Weights of a small transformer language model: 2.9M parameters, no biases in attention or MLP.
Each number is 500 + 25 x the weight over its row's rms, rounded and kept within 0 to 999. Layers, rows and columns count from 0. Numbers have three digits each. The size before them is the row's rms in percent of the matrix's.

# v: layer 11 attention value, 128x128, rms 0.0974, rows 43-63, columns 64-127
# o: layer 11 attention output (transposed), 128x128, rms 0.347, rows 43-63, columns 64-127
# q: layer 11 attention query, 128x128, rms 0.0872, rows 64-89, columns 64-127
# k: layer 11 attention key, 128x128, rms 0.0939, rows 64-88, columns 64-127
v43 100:497519490517520454504510496501482461497472496501483500543522478495541494523503501486468537506478531503507521526520511498428469516481468493487475492465468452472506492526519483467483462469505488
o43 099:519491478522502526489534504527515523426511518483518505493545527459494532479543544526517491543509455526458496491472501492482482501448528504488470490458516497497518531539489467517483553483505494
v44 109:524497490497496535460485514456454501462530523561546493492513537494539491538491521485484557476470466523499500507501496513486490527538527519501494483525507542540477518467512511506511511526501537
o44 107:497493525488461475522524499487529442515464501490476486475468460509463544522513445519459485502486529515497524481487485532499516496474476484515495473505502470527503501510508500507450460491492512
v45 104:449534487477498529474490488514561480518507463483534503504488490497493457532526550502524501516500502494527521491494473473486458500481472535504490486520482516528488493510471521491487494486462510
o45 101:488502467502519568486524546528517520549499477473485486487543496506515493498524504478543506455487447514519509481460466516512493519476512472477488502513500494498514500493465488485498501505492540
v46 109:522490517479540546514510504522530495522484508471504557492551523486486475551523512495462550467548518499530487448456474507511532494514526470467484504516460481514460494480480497479455510513519492
o46 106:499495494522545503538544486549546488508508472493549569511476521505495483464493492491507548519460498499548483420466482477499514515497494501469477485514498462488487534507508492497489479531501489
v47 122:526495477502469469475482476518520524522514474545441509488469517540440445492479487498510474521553478513480512499490494474512486500494524505514498501504493468512463472505469466517514452518502475
o47 118:534492501495494554491514518503509497500524498492508510478473474517537485518499508479516527482484493493522489530476478465503535532520491531500498485532508506496521464521486481543546507521525489
v48 103:514458517526467495532521510475518535501508497519527452554497494522507504521517496499472520508502498515515524471495481494510494485500507491511499525492511510461539513489490504513447494480464544
o48 111:483483488545523514504500501478477496503510541473491523507509498473438492513465472488498492537511502512501481525533553469494541450505491505511551520491517480482479494494497445471429475522488499
v49 113:516516480523528551502513500473480542530529475486451467454499476477491503473480500465523513534509508507499514513552520536519471486507530485481487497469500530514493458470523508525488533533471498
o49 113:520518493475471479487495489482505504526472484490497506472475499526490511507483506524488532542523491503571536550520495522535517454531464494507517437522483514499492523491539514525527495492511527
v50 109:530486504506482520491565502439520530525496476516528499459500533504492479529527510499511483497453513490536487500494486503463510534531529498478474496518494518475487557491472521465495528505485534
o50 106:493485554487540499460538519508499478534514500497486492502480538493482492490506507484503489471471487507519514515518498476506490545509506518486518494512489489557495470563469483486538499493465527
v51 105:497531522511538507511549512512515526528494464489502527455517483520507484499523446508466526514445472525516500491476514491528464493483541501471570492499523536507525516468505485476528510515523487
o51 103:489502518530520526477502500521514476482489519526488533494483541490498514492545491464464534510532502482505519518462483454506502529497466476529545480498489543556550509468485511462441469489513478
v52 096:495507477543556474545481496465466491482492498502469515517509524511478533516486511541492522493469491522525454478486477477465493499495534498472498498489495465464428519498539534492508500526508462
o52 095:528471508517485510502540508477524530514507481469507522537486522451511505517466479488464477504470508525480499518521506490497469507481490477498480505458476503500458494520528519501502475443473459
v53 102:476461545450500512484526487504450482481505522500475540540441450525458486501510506498498485490477532446482454484481489507521531507465521509499487499496495517481495483502502471515427521530483521
o53 101:506464514514483502491489490452502507505495483513488488488477508549485500506513460523498482534473519463467485490548490493490487491510510449513482479506479486474467556486458536477503472488513497
v54 113:507501456488515558461541486459532526539493507533538526487502506502514511492475503463510534460533508465511490527480502485449540508468514522497525488517513461528464521493464488490474527470467531
o54 106:472535489519501509548470505515534508492500498475512474486494450463454513511470491510502501499465475530534512494472499514530475539452494551492537491529473498504452507476485468525486476534499536
v55 115:487460511553495514480430485506527502478501502491489504483481512508513497502496450494479525486427446501512489501506515493476489523475494497510502482481525522452506532504465506495536514527527453
o55 112:473505475489503467526502522522506517468500532493494495479485556504504478501508543489490523476521518499449467472514486492516487485473504516482478535536512529538485492522509553523524459493483539
v56 111:525468550468522528484477526510522492478445452504555502518520498531496495517510488492520510556529514561504497491502476474513494507468520497466520495494485522480520534521570498526478525538519494
o56 104:505490489516484493483482447491518479472523503435529507453527499553512522475518471467494483464483526485495499498510490506532499476516500458479531460478484493511473469495524478468492466505519506
v57 100:477493507464554471495507508476501515463518535487477488520548549512491522494511473482498457481470462507488479506484515519487522492519476509551491497445516488505503502474489538483487463552539527
o57 101:469491506503482465485469481472480497479503460506531518513471529518477525520450485465515504495506497506450491552505509516484477529502536515505438496543512526506493490499525546538515522502478523
v58 108:485465513493496518496527481495479488531452466508506576534523481468535503510472514490483489480491506546481539503474459512479510532534496500482508488519500505504504546497508495493455477508487543
o58 107:534509491553518554470510457517485497463550526520496496479503508498499528494497464493495499535463517504524509508553483482531464530473516522527494488493485465457538518531495518501415552480485497
v59 105:456512470476472478528503484526519479557508496510478526486485496484440503522482533533465505473477516492504518486532510496493491483454468538504483510502554521460527505502464516503529463500497471
o59 106:505497514490457514447519500478467555513477468491484486501486521484497456471453542475506448520539519487504497514464516468498515507487496499452526502508527552513529524500519533483508537527481502
v60 104:509519517535554503510488500461525509485490493489514502501479470496444474488484504551481524440505481528485560514514517475520529487467466474511504498485488545505497561488473526517499494527472469
o60 110:522520512470476499504517480463499511493518516507487512532497528519479497470501476517496507535556528504514480526508457494534486491515524472502487508528505549518480495498538546522485465515491526
v61 094:475492506525452486483463486467457488488502508481495518539499503507498561481510516527490467459487520504527530476540492547483473489526520464500507517481486580539477489507497476476508506551489496
o61 102:503484522514515471483494470527484481532455507540503516527500505475487503483473467550511527499516498470490526522519531523481468453456506491521498520497488492485484507499517540550462468503509513
v62 108:530492460503528489525487502499427507517522512498477496537522495550450504500462521530523504508521488513508529488486453508543473502501488491482468471488480505512525438502464503480517478484497506
o62 111:479481522484461476482488495487436529483500488494515505525487495486516497507429480585518460515512510513495503492519499523495504468553524511464536510512528455494533492503555513468485484497528492
v63 113:552516462496491474501504476515507490482509459509522495478496503502517502498465477510504543505502505473480506515561468505508479508508534497472472517517509503517483447512491448544529475513528510
o63 116:532508487493512484513453520510442502444516507493496454520467452502535546474554476540512483488485504522495491493484469445484514520513520508539527502501517515453467490474528507555516507517560491
q64 114:481542437521497487551518496532519485503499504494480460520512533459501465526523536543535511556481556508494463511508469473491469507523480504522494477496480478505495530487462539474522514539518491
k64 094:524540517510478436455507494506501526474512495449534506457489487484445493469502485484514487459500462475502559499494511503489517527534509482476509519509486490537495466500477476520554505493453512
q65 083:500444510533536498483482545478458511530490522497493562472501455529512486516526487465510519518508464544490521470478523442508496538518497520515498484507520512507492502514502495498467471533520532
k65 083:519483517515523512537486493498542534535558487519494549457465510509454467506504496490474501515486549523520492496524485535459503518477502489471488508485530483550571484481514509522457487499502466
q66 101:514496494485478528567537481495486489514516495528530480495539489481528486499490520566523497497508531458482474531527523537526536497492550501474528485481445517503498495472473511513562537536508515
k66 109:517447488510501520490486487477508481510482537499467504460490537542524502456514481473504499489512494506525524453544483500496496479506474481533481536512462492499472545485546523526472480466523482
q67 084:532465493533448505555494508495547499522503498482489532477485502519492473496508527467524511529486555481471467509532515476524465508441490513501456484523421512535514506511507470469481480477519504
k67 087:510501473479504509484504506532515558527495475499491508491511455508499533481502502537524523477511505469502500481503502493488496528493454463493469479486535432476511474512514511514454471509514512
q68 101:485505528480507523419522470521501469504498530485489523502526509492519474509497543530475493467487493536518521514465472487495524537528514487476472525497520451488491467472537488494480470450499491
k68 109:478457492461538510540468510489537555529480505499510490499525515530564505523496477549473520530467524485521487536510477563516507461532493475495525527480526523480505527507470524501469483509496540
q69 105:497513499470506472487526522484455483438523519501455536541505521511488506533500489487515488507462505480490561508508515511482498480506477554517534541481555488486514475525487491491551513515499490
k69 115:513509528487504544465527536457523540478531483524533445491482505497460502483475484465460529508505501457523487498478483504491477456534532495499481471520495513492521532531521460565467502455500509
q70 137:468505515476542529467462497470502510487520511542529547496462512505523528477513483504490484490530455524496488487489517527528512507512508494443489514513541475515488487501538490511476480434459525
k70 105:453449492452508502482514539522523512501469502501546481503484515531488486502469501510487498491525505494494556507467440527530516471538496507473491494499509519477529540486507504530491443467511535
q71 119:440488492479496517515440448493466490487454520500490478507498497479522513491493507484499498487510503515491545504523454529550503517520570464510465478538504506479491476473469465496481529508528531
k71 104:516519508457525541509518488514483501455464491497484474506514479489482508488501477481473491481542477489501487520502532519517516481531459486510533535515509544487504537551467506491490503518573513
q72 116:505503479480534504509502513524511512508546513552488497495520516504516534449484540482532466514456497481514482486521483472516491513497457486508493454512459518530534466507531502486522518487476483
k72 104:500491513517493466464512469518528516489536512534501528521493468478516515547500541482510467539531502507482533549473483511519566522544509495483526461506479488500512476507502537522540508458454473
q73 106:446517532510490495497527495538513546492520509511471490444544480473505518492512473526503473547507522549528535515504514549484501486511472447512535513520495487453500498507490489521546479446486517
k73 106:505522517454476500501490467496472481509510522464483520476526506525529505494522518482474523551465473470512534505508490475517476513495507531520500498505494559478486557556503446488515484492501464
q74 116:563538499525516515536526462474503480468519485520496496483503523495497507488488496510538507483481520540518523480511535491500453505512497470487488474509440442532536506515452515486438519474471491
k74 112:484506469513519524518527475519519444516468470497554472473461523540496464513523497503507467510505516500530523506520503523516523545501511509520510514480471523485531514481507495472486509490480513
q75 115:525492478526452520503547527543472535459469503507500503541476533526518482492500533560511467479510523506522503467505510449507511497483542470451485502477463499493499472525470541500559494467513520
k75 108:450474453446518513521516491480533469482517483510487499535504493500510475503488469472475472458504503472483492471520509527473481500477484519453500502522492540536445509506500546535505519426462430
q76 109:514488508486527547522505498510497550480488539501486481502472506452514546552512539498499502503504465463507474531449465544518451509533502482502458494498510471486509504511499491494503529503506500
k76 110:488510476542507558527510508516498462514476497519522476522522449481489508488515543522529468536490516458498498508529479457464488482504509488534584520496482500463502504515480452479497514512506489
q77 110:483467491504460488503472505499430535494492517493470491499488517502504503529528508489500476527520505508447491518515544483512512497525480454524486490501506520454464518503500494475451503509503498
k77 098:503519504494452537530474471503509481489533471513528540480523509469474535517445508483516478485517507465470492534513503483506500497521529508533448520486552516507476495506520476536475532503541466
q78 113:528506462508486512490507567499505493504558527505523507549474478543513483507499511481474489508511537453469468519522468495490522485493526455472503491513490486521490540474465511475501508487507554
k78 103:475445498489498502475497534515537480512504547492472500489486530517503470545478539489475488490510493449503513472523519467508486508500490516492521510494520480567505508514511507486543469499474522
q79 109:476491490482505520474506517513546493494467523446527522436493518460547473531526458500484500500470479481509480568453463535510557498519506519484513477479489477491468481469503537477512506528486481
k79 111:473490475512502466485490525511515488541443526437532494518505564446520514510510501495474477497515503510483469506465485488496544514486537511521500503511515493498494481504495497506488471503521525
q80 097:494524493510446503526474490471518521532502483490531470478506514465497467488478495515523521522515508468519493499502522543550497538511498501511476514483496486514501490457496571481533505480484507
k80 101:478478484480480482497526469554542471495467511477498499489532510479448448502508531570527507521481478485502502449495479476493468523486491516541521499486468495530504482456474503467524478517499516
q81 101:481542472511477473544543530541525471478476515477504481501512529483508470527504517503513507522513545457467461484510467504503508492481488523521518484492471502486502486530479551472529515554511481
k81 102:546454479502506499522515489545501458509513534475499508522492519442482512529499518498510497445491504491516514512536480445495530527504473465490485503518527496532504457480516489475513524496489520
q82 099:534517511491552505443488524447474506536510517477473530500458470509495532501515492518477489492518467525503517499454531499505519496528515476442476540500535509545506486494533471534484496465524509
k82 095:477480519483522464540475485461521480534504497509482509509502498506518475464505495516496544519519544555496499471463483551501462506524497513499466519478471486465451534520473482525490532493491495
q83 101:504447508490473486462466489500497514475544537516488553492501508478476506525521486498501440525487456537473521491500483498464499496507520477460480486506493484480488487500507459443478469436467514
k83 109:490533520463515537491490476498519518516505460509540502497471497500507514515432511469469504512538472505492480493544498529496505465500534503475465503514497542471530531498524486506493460481518521
q84 109:459481532486524543481505484462484517522527495518489528485494519550515517466481450485464534479515460524521522480479530531513513474498488512499494519492544489517504458477502483532518504479521520
k84 088:517538551506512536521474516484525522495503466513503552474475506513483520490487487490509516498545494537510465479512516538510523523496469519498495469480487504500491514472525487507514475476479514
q85 107:515466508519525511464465513483512527511475437502489496506517484526491540506494477552483519518507463534473486514483484497487497479501510492505527499513518515506497463498525492578476460506461498
k85 090:482516484560469479491505504475504528526492496494530504509483471486538479496493482510481493536504499512543497436520510482463505499490491501484470499475533495535468490531511565574465529473483485
q86 075:521496488504517511516488452494476469467532515518519545485497511446484478478557512476513431478507525507479489442532518508505478528473496507442509514542525493490483510503511484462461501455482513
k86 139:555496523519486473487490441539496447506495476477478496476504485438454513518531489494557451479477514470502515490508517443500490519473478480530485510501484490552489438504491491464517513509504495
q87 101:521513460500508462501531489489488527543505541500492517507532529473512474530545532505476465495534489514475502466499506495495475482512484532483480501525522502489440453545442496472483473541530476
k87 108:513489500506514514558467548467518499488490527517501532487502469515519477505506499466541532513508520495483447494525484463500527496511536506500482552478497481483517453557456474512488484492503528
q88 116:514531488469511524460482517496450488481485518493569509485508497479478514494461497484494501420526506473509455512530516486484495476489505517543480506495475436510508507541511487535505502491566493
k88 110:489477480516514500476534535467469479509514514540528462471486523502532518491461496525514517523519507489518522514457510547511480492526471511491454488502515495530501483496536458501534496519526500
q89 114:460488510511512489497502469477530512492533490482508555507488490537500525505496490516551501527487529494485530508487479499455434531505540525510508510504462534469512527488489518481524488517502502